From a checkpoint of a small transformer trained on Wikipedia: RMSNorm before each block.
Each number is 50 + 12 x the weight over its row's rms, rounded and kept within 0 to 99. Layers, rows and columns count from 0. The size before them is the row's rms in percent of the matrix's.

# layer 6 MLP gate, 1920x576, rms 0.0441, rows 749-773, columns 288-383
098:51 68 38 59 54 51 60 32 91 57 28 35 37 42 43 69 55 49 54 43 69 60 47 65 38 59 66 45 49 78 64 55 40 44 46 44 55 56 39 40 32 43 55 30 34 63 58 48 46 56 45 53 47 55 45 46 69 47 18 41 65 52 48 56 45 67 62 64 55 42 69 35 44 42 56 57 46 54 70 48 57 41 57 75 53 25 64 34 49 60 47 60 39 65 53 49
097:37 47 60 59 38 63 46 52 36 46 45 47 49 37 32 37 52 68 67 74 57 34 44 16 74 64 35 65 60 43 83 46 51 47 50 36 53 48 61 50 34 51 59 54 52 51 28 64 51 67 57 52 66 48 53 32 48 70 42 46 39 51 73 47 70 53 38 51 58 41 30 57 52 70 44 56 56 67 38 46 51 53 48 51 41 59 40 43 59 73 62 67 55 51 63 53
095:52 53 54 58 34 55 55 44 44 60 58 36 52 44 59 57 54 54 57 54 69 67 65 45 49 52 30 22 51 58 42 46 44 49 34 54 57 58 52 51 39 48 65 32 62 50 18 41 55 60 50 64 35 70 54 54 27 41 39 48 38 48 60 47 44 52 54 61 47 28 55 33 68 37 62 48 55 31 61 51 52 46 70 38 57 58 45 36 50 44 48 53 29 82 58 84
102:48 45 47 60 61 53 43 37 35 47 54 53 55 56 65 59 36 33 35 52 63 57 44 39 47 53 66 35 64 54 51 41 63 31 52 37 40 55 40 55 50 61 62 53 65 49 54 37 69 40 41 44 58 36 50 43 59 43 38 56 44 60 68 57 58 44 83 55 39 59 44 42 55 49 33 39 62 62 46 35 56 67 27 60 46 34 36 58 42 58 35 44 44 48 54 62
100:51 55 51 42 37 53 73 41 49 64 73 74 72 52 38 44 56 45 34 89 41 60 34 72 64 55 48 45 39 57 46 40 29 70 45 50 41 48 40 25 40 54 34 45 50 64 61 56 55 32 71 36 42 58 45 54 46 47 52 49 34 53 69 34 50 47 46 55 46 44 51 54 48 58 78 55 29 23 45 41 37 51 43 39 49 57 56 52 53 60 69 57 40 44 51 55
095:41 58 52 57 44 48 30 67 41 53 43 59 52 36 53 45 61 43 30 66 54 31 60 38 54 46 40 40 54 47 51 28 33 48 41 39 50 47 65 33 44 47 57 44 50 26 49 55 45 40 38 51 52 38 33 38 36 56 53 53 38 59 58 26 18 54 35 50 65 38 37 46 52 58 55 51 52 44 64 49 60 41 43 48 37 48 69 64 67 45 41 52 57 70 64 43
105:64 47 55 52 63 45 17 53 46 48 35 61 34 58 37 45 51 43 78 58 34 32 55 62 55 39 65 46 31 37 55 52 63 53 28 28 40 83 38 62 53 42 63 30 56 47 41 25 53 60 35 41 49 46 48 34 41 50 73 33 61 73 54 40 43 43 46 55 46 50 47 27 57 42 46 65 58 43 46 39 38 42 50 43 40 50 41 36 44 64 50 47 49 73 49 45
101:50 58 38 45 43 44 67 54 40 53 54 71 37 39 39 51 39 67 46 67 92 54 38 41 50 32 57 58 56 45 58 42 33 58 40 39 53 43 52 57 56 58 47 50 56 51 85 60 47 22 63 48 63 52 39 65 47 68 41 65 42 47 26 45 75 47 47 55 62 50 38 34 50 54 36 70 66 47 41 67 70 50 48 48 43 67 43 52 57 44 45 78 63 50 55 62
101:51 49 51 59 54 45 39 56 47 40 61 40 48 62 83 55 75 41 45 33 52 69 46 32 68 51 30 34 35 61 36 48 54 52 50 37 53 33 47 61 34 30 55 50 49 29 47 66 55 39 52 48 48 43 55 36 40 41 40 62 54 45 60 18 47 42 51 60 28 59 69 66 65 66 52 55 72 71 74 40 62 47 67 56 53 48 56 49 57 53 41 47 49 62 62 40
098:45 21 59 48 52 57 46 37 56 64 32 36 46 54 41 33 57 48 52 43 65 54 34 59 20 46 58 52 46 32 46 54 61 66 52 41 35 25 32 47 49 45 43 71 41 55 59 58 67 42 65 39 47 56 54 49 41 81 55 64 45 58 45 62 63 65 49 38 46 53 67 48 50 41 45 47 33 37 43 47 63 18 39 35 27 36 53 42 41 46 42 47 38 57 63 71
098:56 64 50 32 34 43 57 51 50 53 65 41 27 46 40 56 56 39 52 66 34 64 45 47 65 56 50 46 49 31 67 38 66 43 35 45 48 55 37 46 25 71 54 60 13 64 57 49 42 51 68 26 69 65 64 39 44 55 54 53 49 44 41 48 55 63 56 65 45 56 69 47 41 50 49 57 47 75 37 61 21 38 40 46 30 37 34 56 44 64 50 52 61 56 54 55
100:42 46 31 39 37 40 52 60 54 40 36 72 72 55 56 54 57 59 64 58 57 36 58 48 49 42 48 38 57 41 63 56 71 53 45 41 60 54 47 67 44 26 53 41 57 58 49 53 62 55 54 40 52 68 71 26 50 43 54 55 50 56 52 60 73 48 80 57 32 44 54 29 43 56 69 48 38 57 44 36 39 49 58 30 67 43 39 73 57 43 48 59 30 83 61 37
097:41 51 38 61 70 32 58 56 29 51 21 48 39 50 17 35 53 74 72 55 49 54 59 74 42 59 27 66 41 54 38 35 50 64 50 93 52 32 41 58 56 30 39 47 50 29 61 51 52 39 71 43 66 45 49 64 59 54 29 55 63 45 65 58 66 45 51 44 50 26 53 41 58 61 39 32 37 75 57 55 52 51 59 54 39 61 60 34 48 69 62 49 49 41 26 45
099:55 62 52 74 45 45 39 38 57 50 46 59 54 62 55 30 72 34 55 63 48 30 39 51 49 38 56 53 38 64 57 42 73 65 55 36 27 31 36 53 34 56 60 39 59 32 41 35 54 74 52 28 60 50 71 42 56 68 70 47 40 28 48 40 50 63 51 45 53 50 51 69 21 65 45 59 52 50 50 50 33 49 60 42 21 39 48 46 35 46 27 52 81 33 66 52
107:40 60 48 58 62 52 62 50 49 55 45 49 50 51 40 61 42 54 71 53 57 39 73 68 42 37 40 50 50 45 64 32 52 63 28 50 80 47 56 48 51 56 59 66 54 45 49 39 61 59 44 59 55 56 51 67 51 51 68 60 38 23 39 58 49 76 56 67 35 45 37 68 47 41 74 40 79 71 44 77 54 50 46 39 31 47 48 46 61 48 60 48 43 57 59 69
099:36 58 49 45 44 55 49 66 56 59 51 47 42 52 73 43 45 59 40 52 39 55 36 43 53 57 24 54 52 41 45 55 41 23 66 49 70 60 58 55 52 47 55 36 52 37 26 66 72 30 42 61 59 63 44 59 52 51 69 52 62 51 77 50 40 60 41 50 27 52 25 51 45 40 46 59 44 40 53 57 39 45 35 30 25 50 52 50 39 44 51 43 47 44 44 68
100:51 38 56 50 44 48 38 31 43 28 59 47 54 37 27 66 48 15 41 56 41 31 40 41 71 57 38 62 41 57 54 29 43 54 49 55 49 59 71 31 42 37 49 58 50 42 44 45 52 64 48 55 55 51 49 57 63 30 40 64 40 50 51 44 40 27 41 49 45 69 62 61 41 54 55 57 43 40 71 63 48 41 46 48 42 59 49 56 38 46 56 37 33 60 74 51
100:27 62 36 57 63 47 72 65 37 56 52 45 47 47 56 25 52 45 42 67 36 52 45 53 50 43 63 64 44 37 53 58 39 22 51 48 57 24 41 67 80 35 68 65 31 39 54 29 69 62 55 53 64 28 51 56 59 51 53 31 51 57 46 57 56 71 77 53 44 77 45 22 50 52 54 45 60 63 61 36 39 51 46 65 54 51 54 38 48 63 30 46 59 50 33 58
097:60 60 70 57 59 58 64 63 40 63 49 63 14 60 56 60 65 54 38 31 38 59 25 50 70 34 42 81 53 33 43 49 31 25 47 59 46 25 19 70 76 51 48 60 42 63 40 50 65 58 35 25 71 23 43 73 31 47 49 30 64 45 31 40 60 17 49 50 57 56 53 34 62 47 44 64 49 54 39 54 27 37 44 54 32 62 59 59 37 60 32 62 43 33 52 47
103:55 50 32 32 39 52 40 43 57 38 60 54 48 58 43 47 38 58 51 59 49 33 77 49 52 49 42 47 58 57 53 37 65 66 37 71 53 57 60 63 44 50 48 35 55 59 55 46 45 41 50 53 33 59 66 33 59 38 14 41 45 37 52 62 59 42 60 58 41 59 60 44 47 41 57 25 61 44 61 47 68 68 55 43 60 57 53 39 43 46 36 33 57 50 46 44
099:50 61 38 56 65 45 34 63 51 72 46 41 41 60 48 45 36 54 38 38 64 52 66 57 40 53 34 51 41 50 37 45 60 53 45 73 54 71 55 44 28 48 30 58 68 60 44 56 36 47 60 54 47 56 62 52 43 41 49 49 60 60 60 40 47 35 39 56 64 69 50 40 41 61 52 34 49 30 77 46 46 46 33 23 52 52 37 40 23 58 40 44 59 53 42 51
126:50 62 46 53 46 61 65 72 63 58 56 50 62 38 51 59 52 61 54 55 36 51 55 43 43 55 59 45 52 53 44 49 72 87 38 68 48 51 65 55 38 37 44 40 62 28 61 55 43 46 39 53 61 40 53 63 45 52 39 63 36 35 57 37 55 34 38 71 57 26 58 42 58 61 28 37 50 29 52 36 53 58 60 59 55 46 57 47 65 47 61 27 40 54 51 36
100:53 45 46 43 52 54 48 60 88 64 54 62 41 66 59 59 43 51 52 26 61 57 45 63 64 45 53 44 43 57 39 44 42 37 62 49 58 37 50 40 55 48 39 36 32 49 40 39 59 55 47 49 51 67 45 62 40 35 29 45 49 40 40 65 47 51 50 39 43 41 48 50 66 39 31 25 49 54 62 69 57 34 31 35 39 54 40 49 51 52 42 61 37 55 42 55
104:48 64 51 69 42 38 62 54 34 59 65 44 40 36 65 69 52 40 46 57 40 74 55 53 52 58 28 52 52 45 69 53 58 46 40 42 59 52 26 38 49 47 36 52 56 40 51 40 52 41 54 46 43 58 49 57 50 54 56 42 55 19 48 57 56 44 55 59 58 57 56 62 38 68 32 56 76 46 62 54 32 53 50 65 47 38 59 52 53 40 69 50 59 50 58 67
099:50 59 50 53 52 64 56 49 61 39 47 46 47 52 49 60 53 51 37 51 49 35 61 47 69 58 58 59 61 48 62 24 48 38 67 56 70 23 60 49 44 58 45 33 51 38 62 48 23 45 71 62 50 65 59 43 57 54 54 24 54 69 44 47 56 69 23 35 33 42 22 46 48 52 47 62 22 48 32 60 63 60 48 51 45 48 42 31 71 50 43 41 56 54 51 32
# layer 6 MLP up, 1920x576, rms 0.0461, rows 749-772, columns 288-383
096:58 39 69 46 62 50 59 57 46 53 43 57 65 40 54 44 56 40 35 41 54 38 30 56 79 56 59 46 58 49 69 59 50 50 42 59 58 41 47 64 51 57 58 35 34 63 47 54 61 73 61 51 51 52 50 56 37 10 65 45 59 66 70 54 46 32 42 65 65 57 47 56 53 45 57 44 56 61 37 47 46 62 52 32 55 49 62 54 38 65 49 56 42 43 49 45
098:56 54 60 40 43 36 41 67 66 33 57 55 56 43 51 59 49 53 50 52 58 51 23 48 61 50 31 67 63 53 44 55 47 45 47 66 61 44 42 72 45 42 51 43 49 43 62 58 51 65 59 60 59 66 72 62 39 53 46 48 48 51 40 59 46 49 67 52 56 56 47 56 72 58 51 58 31 41 39 50 61 55 28 50 65 48 32 56 47 40 39 48 48 38 38 48
099:41 58 49 57 43 62 37 50 41 49 55 38 54 52 50 33 59 58 42 51 58 29 53 42 42 59 43 57 33 57 36 56 26 68 48 52 31 64 50 64 58 46 62 48 52 49 42 73 35 52 55 44 35 37 45 56 44 63 36 78 62 48 61 40 49 58 66 54 48 48 44 41 39 30 47 56 53 59 46 44 64 70 52 40 37 52 29 73 57 50 31 43 43 49 51 56
104:35 44 71 68 54 60 62 42 40 38 44 54 56 34 55 48 50 51 55 69 60 30 63 44 67 48 56 51 55 27 53 41 41 41 42 44 54 47 55 43 35 22 58 55 44 53 50 54 47 55 61 48 66 22 47 53 36 42 61 51 46 52 60 21 63 59 47 51 55 52 50 40 61 45 49 65 58 60 69 35 43 60 66 28 45 40 40 71 44 59 77 48 46 56 45 66
104:57 47 70 53 17 37 50 67 56 38 35 39 57 47 53 57 46 47 38 40 46 56 20 58 58 63 36 40 30 45 54 50 51 66 51 56 59 46 51 32 44 62 65 51 57 55 68 45 54 36 60 63 20 65 35 51 55 59 45 61 42 46 70 31 52 50 58 53 40 42 41 52 48 47 59 57 41 55 75 48 54 65 39 26 65 42 57 58 38 51 46 45 25 71 40 49
095:56 44 39 50 66 55 47 41 57 53 54 44 68 47 50 61 70 55 50 43 30 48 44 64 32 63 50 64 44 64 78 58 47 51 46 41 53 56 31 65 39 38 51 41 53 70 68 56 53 49 58 47 63 59 41 52 44 57 60 36 51 51 21 56 70 55 52 43 59 40 69 36 51 36 55 47 57 43 66 76 56 59 51 32 60 54 53 36 46 53 38 82 78 44 51 68
099:64 74 69 41 55 39 33 57 45 41 61 67 47 46 45 36 60 39 36 49 37 52 34 67 51 35 56 46 56 32 68 62 56 63 48 54 64 51 38 74 74 39 38 56 77 56 45 46 50 48 45 43 50 46 28 66 55 79 48 36 43 39 77 39 62 37 63 61 51 57 62 30 26 38 68 47 48 56 32 73 66 55 58 64 49 51 51 63 49 52 57 75 58 47 58 83
100:49 65 68 67 51 38 43 56 32 62 45 50 56 31 50 53 49 48 60 41 66 75 63 44 53 39 34 52 32 44 68 48 54 35 44 38 48 47 48 44 32 34 65 55 31 47 41 30 46 48 64 42 59 51 48 49 46 52 52 55 57 59 16 69 19 44 59 11 68 49 46 50 61 59 60 42 35 66 69 47 58 36 44 30 44 48 31 44 45 60 61 52 56 48 53 42
096:33 31 38 48 49 40 72 38 68 51 62 39 38 43 56 31 50 42 40 36 59 67 43 46 38 55 48 59 69 36 39 71 50 67 40 54 46 55 54 34 45 59 49 45 45 49 49 52 48 52 37 37 34 50 52 56 36 51 58 61 21 45 28 68 57 53 51 47 57 47 41 68 63 66 57 49 64 58 57 23 70 55 36 31 54 59 37 54 31 48 50 47 52 64 47 49
096:61 68 42 54 61 58 80 32 52 46 62 51 52 68 69 52 55 57 50 56 34 59 67 57 47 38 66 59 54 50 37 49 34 37 56 61 33 44 42 66 57 39 62 47 28 69 43 47 68 40 53 74 43 63 41 56 16 58 44 54 60 37 47 77 49 45 52 39 46 62 56 38 47 59 57 54 35 68 53 45 48 53 66 61 43 68 52 52 55 58 47 49 47 56 62 45
097:48 52 55 52 26 47 47 64 36 56 43 50 71 42 48 52 45 65 55 65 56 45 53 51 52 47 48 50 59 52 61 46 43 74 56 70 45 56 37 35 31 44 48 47 42 51 50 37 26 56 53 48 46 64 52 23 49 55 45 41 37 42 62 70 78 64 57 37 55 49 63 56 54 76 68 35 47 34 51 41 59 45 54 52 60 31 55 72 67 51 39 53 28 34 88 35
100:61 30 65 50 37 64 75 24 48 39 62 61 53 81 48 59 34 52 49 41 40 56 49 44 86 46 56 36 50 60 36 61 49 64 55 42 49 61 57 62 60 54 47 60 32 31 51 42 69 45 19 58 32 44 36 72 40 31 41 70 41 60 30 51 50 51 27 66 51 55 40 61 41 65 42 92 54 57 74 47 48 45 32 69 48 40 58 47 35 31 60 37 24 55 43 52
101:59 38 41 40 59 65 35 50 64 58 41 42 43 51 54 52 36 24 66 19 48 67 41 58 63 44 44 58 64 41 54 57 46 58 44 70 45 68 68 52 58 37 49 26 50 53 62 49 50 73 49 32 63 73 67 49 51 69 31 45 59 40 46 41 61 36 32 44 54 40 52 59 69 49 43 33 47 37 66 67 61 72 46 43 48 40 66 56 56 31 37 44 24 33 53 59
097:23 59 37 58 50 65 34 71 62 32 43 68 51 46 43 51 45 35 64 52 27 51 69 25 43 54 54 56 30 48 48 44 46 39 59 58 44 37 62 35 59 60 46 54 50 46 71 69 39 59 40 24 28 46 35 47 49 42 68 43 45 60 74 42 41 57 33 46 54 40 75 39 47 72 54 39 38 53 52 72 50 42 37 67 41 60 43 47 37 40 38 54 56 66 47 49
109:47 51 56 58 63 45 51 58 64 48 37 45 64 50 37 56 43 72 49 38 60 66 47 51 44 40 47 54 33 48 53 30 53 33 29 60 60 56 54 53 47 46 46 61 39 41 33 29 59 56 42 54 44 48 33 39 53 59 39 50 38 50 45 40 60 61 71 60 65 32 50 26 53 50 56 38 52 59 53 46 42 56 39 26 27 45 63 26 51 77 32 37 43 66 58 54
100:48 47 32 35 38 46 72 41 56 42 69 40 34 44 62 59 38 68 68 65 48 60 52 50 22 57 36 56 55 67 47 47 33 47 59 45 62 35 67 49 59 54 57 65 77 45 61 50 53 55 72 33 38 53 56 48 34 45 39 68 37 41 52 42 50 42 55 47 42 50 45 43 72 63 56 43 68 51 42 45 61 53 50 65 27 55 55 38 55 59 57 32 35 24 50 39
103:40 52 59 42 68 63 48 40 54 51 71 56 40 61 16 30 48 76 43 53 36 60 52 47 59 21 70 34 73 56 38 67 52 51 59 35 16 25 62 56 56 27 38 71 36 51 36 51 50 50 45 81 61 34 58 25 36 62 45 64 57 51 32 37 57 53 63 44 32 60 50 32 51 36 67 51 72 61 49 42 28 51 53 40 55 57 47 33 45 41 50 70 51 44 52 48
097:57 46 46 55 72 65 49 40 50 63 42 48 52 44 58 49 53 50 47 59 61 54 40 45 19 59 57 61 65 49 23 53 66 43 26 60 36 68 54 49 47 50 49 53 52 54 54 44 55 58 45 20 50 63 41 57 49 41 57 51 59 39 77 44 48 44 36 49 49 66 35 60 41 56 34 49 54 65 67 35 54 39 36 54 52 29 48 64 56 57 58 36 60 58 45 47
095:49 63 47 55 35 63 49 36 47 49 28 41 46 51 42 54 76 52 36 58 62 58 58 31 43 60 55 56 49 58 43 39 38 47 40 35 47 36 59 46 48 76 54 64 69 52 50 34 60 40 78 48 39 60 63 67 38 58 70 52 62 60 70 42 53 51 59 53 40 33 40 45 53 58 60 54 53 62 50 31 44 62 40 75 34 54 44 51 49 63 64 39 36 50 43 58
096:52 68 62 67 54 52 37 54 32 51 53 53 30 60 65 55 44 38 43 48 63 39 53 48 38 51 69 23 49 32 49 52 40 49 38 08 51 57 47 39 36 31 37 49 66 50 48 50 65 53 32 51 48 39 41 69 13 35 52 45 34 60 53 25 37 63 40 60 44 65 47 53 42 45 56 48 51 61 47 40 41 43 41 59 61 47 36 43 70 35 54 44 29 59 56 58
096:58 65 41 31 31 39 59 56 47 64 58 62 54 78 37 45 41 75 59 64 58 36 51 45 47 40 40 43 52 61 52 58 39 53 34 51 40 71 41 51 64 39 43 40 38 35 55 46 47 24 42 49 43 33 78 41 66 59 18 40 49 54 42 62 58 39 46 40 33 68 71 63 47 48 37 48 37 39 59 62 68 49 45 47 54 59 47 61 74 49 55 55 60 68 62 37
107:56 48 32 50 51 52 54 48 39 45 51 58 46 60 53 77 37 66 65 71 43 48 44 56 49 42 52 56 52 62 62 49 43 45 60 42 57 46 66 61 53 58 50 45 46 40 30 36 43 49 47 41 50 45 41 50 55 42 60 64 65 42 40 64 52 55 48 35 35 41 69 38 53 52 32 52 61 52 65 43 26 55 55 51 66 50 56 58 51 30 41 35 29 64 58 38
098:51 37 60 49 79 51 50 45 33 31 53 63 33 44 48 45 65 62 46 53 69 76 45 55 41 28 37 41 51 62 37 49 72 74 55 48 32 47 51 45 34 41 63 47 36 56 59 31 56 61 31 44 60 45 43 41 51 45 55 42 56 40 38 61 40 52 33 50 60 54 79 41 57 53 24 31 64 52 38 42 62 66 51 55 28 57 64 26 47 33 59 50 38 84 78 40
103:27 74 40 29 46 47 49 60 55 66 46 45 39 58 73 45 60 48 60 45 45 55 62 23 54 54 50 61 43 34 37 39 48 42 62 35 48 61 69 49 53 61 54 56 36 64 55 46 45 60 35 52 47 46 30 40 59 37 42 57 58 73 51 37 38 36 66 46 62 57 58 53 45 44 46 45 49 50 48 36 45 57 52 31 42 44 20 29 47 64 42 47 28 55 45 51
# layer 6 MLP down (transposed), 1920x576, rms 0.0438, rows 749-772, columns 288-383
098:70 61 39 46 73 71 61 53 43 47 44 36 34 42 40 40 56 33 33 48 49 52 45 51 32 52 59 61 66 66 50 62 61 37 58 55 37 50 44 43 38 63 16 44 42 46 42 55 35 32 66 65 31 78 40 51 65 64 61 40 50 51 40 47 33 51 58 51 66 61 40 37 38 48 50 57 27 47 41 48 37 47 36 55 76 52 50 50 61 30 46 42 59 50 71 30
099:44 49 71 67 46 49 45 43 41 48 50 45 68 38 27 49 71 48 66 47 31 32 50 57 62 42 50 51 54 28 64 62 61 35 35 56 60 49 50 40 42 63 64 25 41 44 50 55 34 54 55 56 52 40 39 60 46 38 45 63 51 50 58 69 30 36 52 64 69 74 60 66 26 48 75 55 50 64 56 66 56 54 56 54 54 44 58 76 56 54 47 59 67 52 54 54
098:67 69 54 33 57 58 59 46 53 65 53 55 29 48 55 62 28 73 45 56 53 50 53 33 55 51 53 40 48 51 45 61 64 43 47 52 53 56 39 60 39 56 28 39 36 57 42 46 44 54 64 44 59 49 52 86 48 30 51 51 62 44 40 39 50 74 51 65 78 54 62 38 27 50 43 50 46 60 45 60 53 47 45 54 61 60 48 34 74 57 29 49 57 71 45 56
104:54 43 43 50 63 35 45 60 38 65 53 49 71 43 55 39 42 60 49 43 72 54 41 38 63 31 54 38 44 51 57 66 50 39 56 44 63 59 25 36 51 49 43 29 74 42 57 43 56 58 44 40 85 57 48 55 52 42 48 55 47 29 74 63 49 50 47 49 33 46 39 38 53 69 50 34 50 45 16 53 58 47 51 70 43 58 42 47 52 49 51 52 50 46 34 54
101:66 54 40 43 36 81 58 37 58 55 48 58 71 70 64 43 37 47 30 63 40 42 41 65 57 51 58 36 56 35 37 42 47 58 54 68 43 44 29 43 72 34 13 46 32 62 62 70 36 53 57 45 42 58 42 37 32 53 55 61 54 53 47 40 60 33 39 40 52 46 38 64 25 73 62 56 55 43 47 38 47 56 52 51 30 38 40 45 28 39 61 50 47 35 50 63
098:36 64 49 62 31 51 56 27 41 48 40 38 55 36 40 54 47 39 50 32 21 54 57 66 64 55 43 69 37 35 39 64 49 46 60 40 34 46 61 43 36 44 48 60 47 46 58 41 33 53 41 63 42 48 59 65 53 56 48 55 44 49 61 52 26 42 47 36 50 45 62 53 57 58 35 40 55 47 57 26 54 54 56 76 43 44 64 68 30 66 43 86 49 54 62 43
101:25 46 41 50 71 44 40 56 28 52 57 53 63 38 40 55 65 45 58 35 34 26 57 50 28 47 63 29 40 54 49 33 54 42 58 45 36 69 56 42 39 47 22 45 53 54 34 50 58 44 41 36 39 64 60 28 44 68 58 78 51 43 57 50 56 64 39 27 29 54 45 45 48 65 33 42 56 63 45 59 54 75 53 63 46 47 43 66 64 57 64 50 35 71 36 60
100:46 41 35 48 27 31 44 55 37 38 19 57 48 52 71 44 45 57 54 37 52 56 45 28 33 61 44 51 53 47 62 49 44 71 50 49 39 44 53 40 50 50 40 61 60 64 38 51 41 53 52 57 45 48 59 46 44 58 33 60 50 50 40 47 67 76 48 50 56 41 56 42 41 54 28 48 43 38 44 42 21 29 72 53 69 41 39 52 44 48 49 32 40 43 40 52
098:61 71 58 62 76 39 63 60 38 41 23 39 53 39 55 56 57 61 69 65 59 51 55 67 45 46 52 38 42 35 37 43 44 27 47 59 60 61 49 48 48 64 41 50 52 78 62 43 52 21 36 53 55 46 54 42 55 69 53 37 36 51 74 59 40 52 66 51 71 48 56 65 39 39 48 67 49 26 50 43 08 44 43 60 44 48 49 57 45 42 61 56 42 44 79 63
098:51 30 51 46 44 37 54 52 40 76 43 57 44 61 55 38 56 58 53 61 40 64 58 51 46 53 53 61 27 59 38 49 56 48 61 41 62 55 42 63 47 64 43 18 71 50 58 39 58 27 37 69 57 56 45 33 22 69 47 50 45 46 46 33 32 46 52 49 54 68 50 47 50 62 54 58 57 49 38 34 52 39 43 53 53 43 56 55 36 37 47 46 12 33 50 47
099:64 61 66 35 57 47 34 38 50 59 48 47 65 64 56 50 36 43 64 53 81 61 47 73 43 66 33 42 34 68 45 48 36 44 36 14 58 63 36 47 60 28 51 82 58 36 48 41 62 57 30 60 58 29 55 39 72 53 39 46 41 41 63 57 72 56 62 64 47 46 53 53 35 56 54 44 60 60 44 43 61 46 46 51 40 69 67 56 40 47 38 37 57 46 27 50
100:56 59 40 33 33 61 25 55 66 33 78 43 44 36 49 55 60 35 53 36 71 56 36 62 42 48 48 49 34 64 37 46 35 24 57 36 62 58 54 51 57 60 75 43 57 40 54 54 43 51 24 52 48 40 71 36 61 43 16 63 36 31 41 49 28 48 51 35 38 45 35 59 57 76 48 41 71 40 61 58 42 62 41 52 53 33 45 50 40 53 50 44 74 48 47 55
100:75 52 49 36 68 56 64 40 51 62 45 53 89 36 73 51 35 52 38 45 33 38 51 26 66 56 78 47 36 45 59 51 34 46 22 54 41 62 56 54 26 54 34 41 52 45 37 44 46 49 66 39 84 37 49 48 47 29 51 38 42 44 55 32 35 48 58 46 47 33 53 56 32 42 62 74 60 16 51 46 52 37 43 49 46 59 56 50 39 37 61 58 46 48 42 43
096:63 21 59 52 55 69 32 55 42 52 35 69 54 83 50 45 65 57 46 44 24 56 53 51 39 35 69 52 51 59 28 34 54 41 63 63 54 47 43 46 35 69 33 31 27 48 55 33 65 33 49 58 50 46 62 55 54 33 53 48 67 31 50 44 44 51 59 53 48 67 66 31 83 30 57 48 40 72 42 56 52 58 40 47 69 58 58 46 60 56 62 54 48 47 49 35
106:49 37 61 54 48 49 55 51 59 50 64 54 49 38 58 49 42 47 56 33 50 64 45 71 45 51 32 50 67 32 48 56 43 37 28 63 61 47 52 42 48 50 32 49 61 43 41 43 50 68 37 50 38 45 60 46 53 54 79 48 47 49 44 52 62 64 54 48 39 51 47 40 38 62 37 47 30 60 47 44 61 60 55 75 50 44 60 64 48 50 40 40 47 58 55 52
101:57 51 54 64 43 47 48 43 59 48 47 40 52 50 53 72 71 39 42 44 32 31 91 40 48 48 32 59 48 40 49 49 70 52 60 60 38 62 75 40 56 52 41 37 48 54 54 63 37 72 46 51 68 56 47 52 59 40 61 45 43 70 58 40 48 49 70 54 46 45 52 44 60 53 54 35 53 44 61 45 49 52 51 26 74 47 46 55 38 39 44 46 69 38 50 37
099:41 58 32 72 49 45 53 49 63 65 44 42 16 48 53 36 76 79 50 42 40 64 39 57 52 54 67 53 73 52 46 31 43 58 54 54 31 42 39 96 41 62 97 53 34 41 70 60 57 50 53 51 60 47 38 47 53 58 43 46 56 39 45 42 67 47 49 55 88 60 56 29 55 49 68 48 55 56 52 38 46 60 35 61 60 52 76 33 52 35 54 38 64 59 70 68
098:43 35 52 60 40 38 62 52 56 60 52 43 35 47 41 33 39 37 51 40 58 70 43 57 61 46 41 65 77 48 70 50 53 46 71 70 49 27 46 41 29 59 71 40 60 47 48 38 60 46 64 54 62 62 40 50 59 64 42 71 51 48 66 51 42 37 50 51 51 58 63 61 63 63 51 73 53 59 45 64 61 58 54 46 51 75 57 39 60 49 38 65 39 38 55 79
095:45 54 55 77 57 51 52 61 52 58 67 66 38 55 47 59 50 58 64 26 32 47 37 68 28 51 42 52 51 45 65 55 45 35 65 41 24 69 39 52 53 49 78 42 64 50 43 38 57 51 50 39 47 54 37 53 50 58 47 36 38 40 39 54 54 38 53 27 78 50 42 33 33 50 60 34 35 46 47 45 41 52 56 42 44 62 45 54 64 41 50 29 48 47 45 49
095:57 66 23 47 49 35 49 45 74 31 41 47 35 55 53 40 47 53 60 40 41 58 54 49 60 48 35 48 51 51 55 42 68 66 57 53 74 46 65 61 54 29 66 61 53 51 53 48 27 49 67 23 33 68 71 28 90 64 35 60 54 51 44 52 59 37 50 54 59 55 34 32 70 49 37 40 44 50 58 69 70 39 50 48 50 43 43 46 37 54 45 49 54 51 46 40
097:56 80 51 50 21 42 39 40 62 31 32 49 57 43 54 34 54 50 23 46 37 29 53 53 67 45 56 67 58 66 35 49 50 46 44 32 68 59 42 54 46 41 69 48 46 40 64 33 26 47 44 57 52 31 68 40 57 46 57 65 39 46 48 33 61 34 40 33 56 32 60 31 61 50 81 48 42 48 70 56 54 41 57 49 63 56 68 50 24 51 61 45 32 46 48 64
103:43 56 45 42 50 38 49 36 46 43 58 38 58 65 61 57 38 42 41 49 43 66 42 41 57 29 55 27 45 44 51 69 57 34 55 50 42 80 46 53 52 41 34 50 48 63 48 49 62 48 43 37 42 72 53 38 49 42 56 31 55 54 51 64 61 45 51 32 33 71 35 46 41 44 78 65 27 48 60 60 49 57 29 49 27 62 45 37 41 72 39 58 61 48 62 69
101:63 30 59 49 60 37 36 35 44 66 53 71 40 44 63 70 37 43 64 61 54 33 59 49 47 56 38 60 37 66 45 56 54 51 43 37 52 54 67 48 38 50 58 54 43 69 48 52 47 56 45 43 52 58 60 38 60 28 46 39 58 47 76 77 61 35 30 56 52 56 61 53 73 51 45 56 61 48 63 64 65 48 31 53 50 38 58 41 61 66 52 20 71 66 65 31
104:64 43 57 55 55 39 52 17 47 53 43 51 56 72 38 68 56 54 40 22 20 47 12 47 30 62 28 21 33 52 82 50 39 52 51 63 35 39 47 52 62 45 37 55 45 44 44 40 45 65 35 65 50 72 43 42 37 44 28 46 44 53 40 43 54 54 50 49 58 51 34 58 30 33 44 41 69 50 53 51 48 55 53 46 55 42 36 62 61 77 44 50 38 56 39 63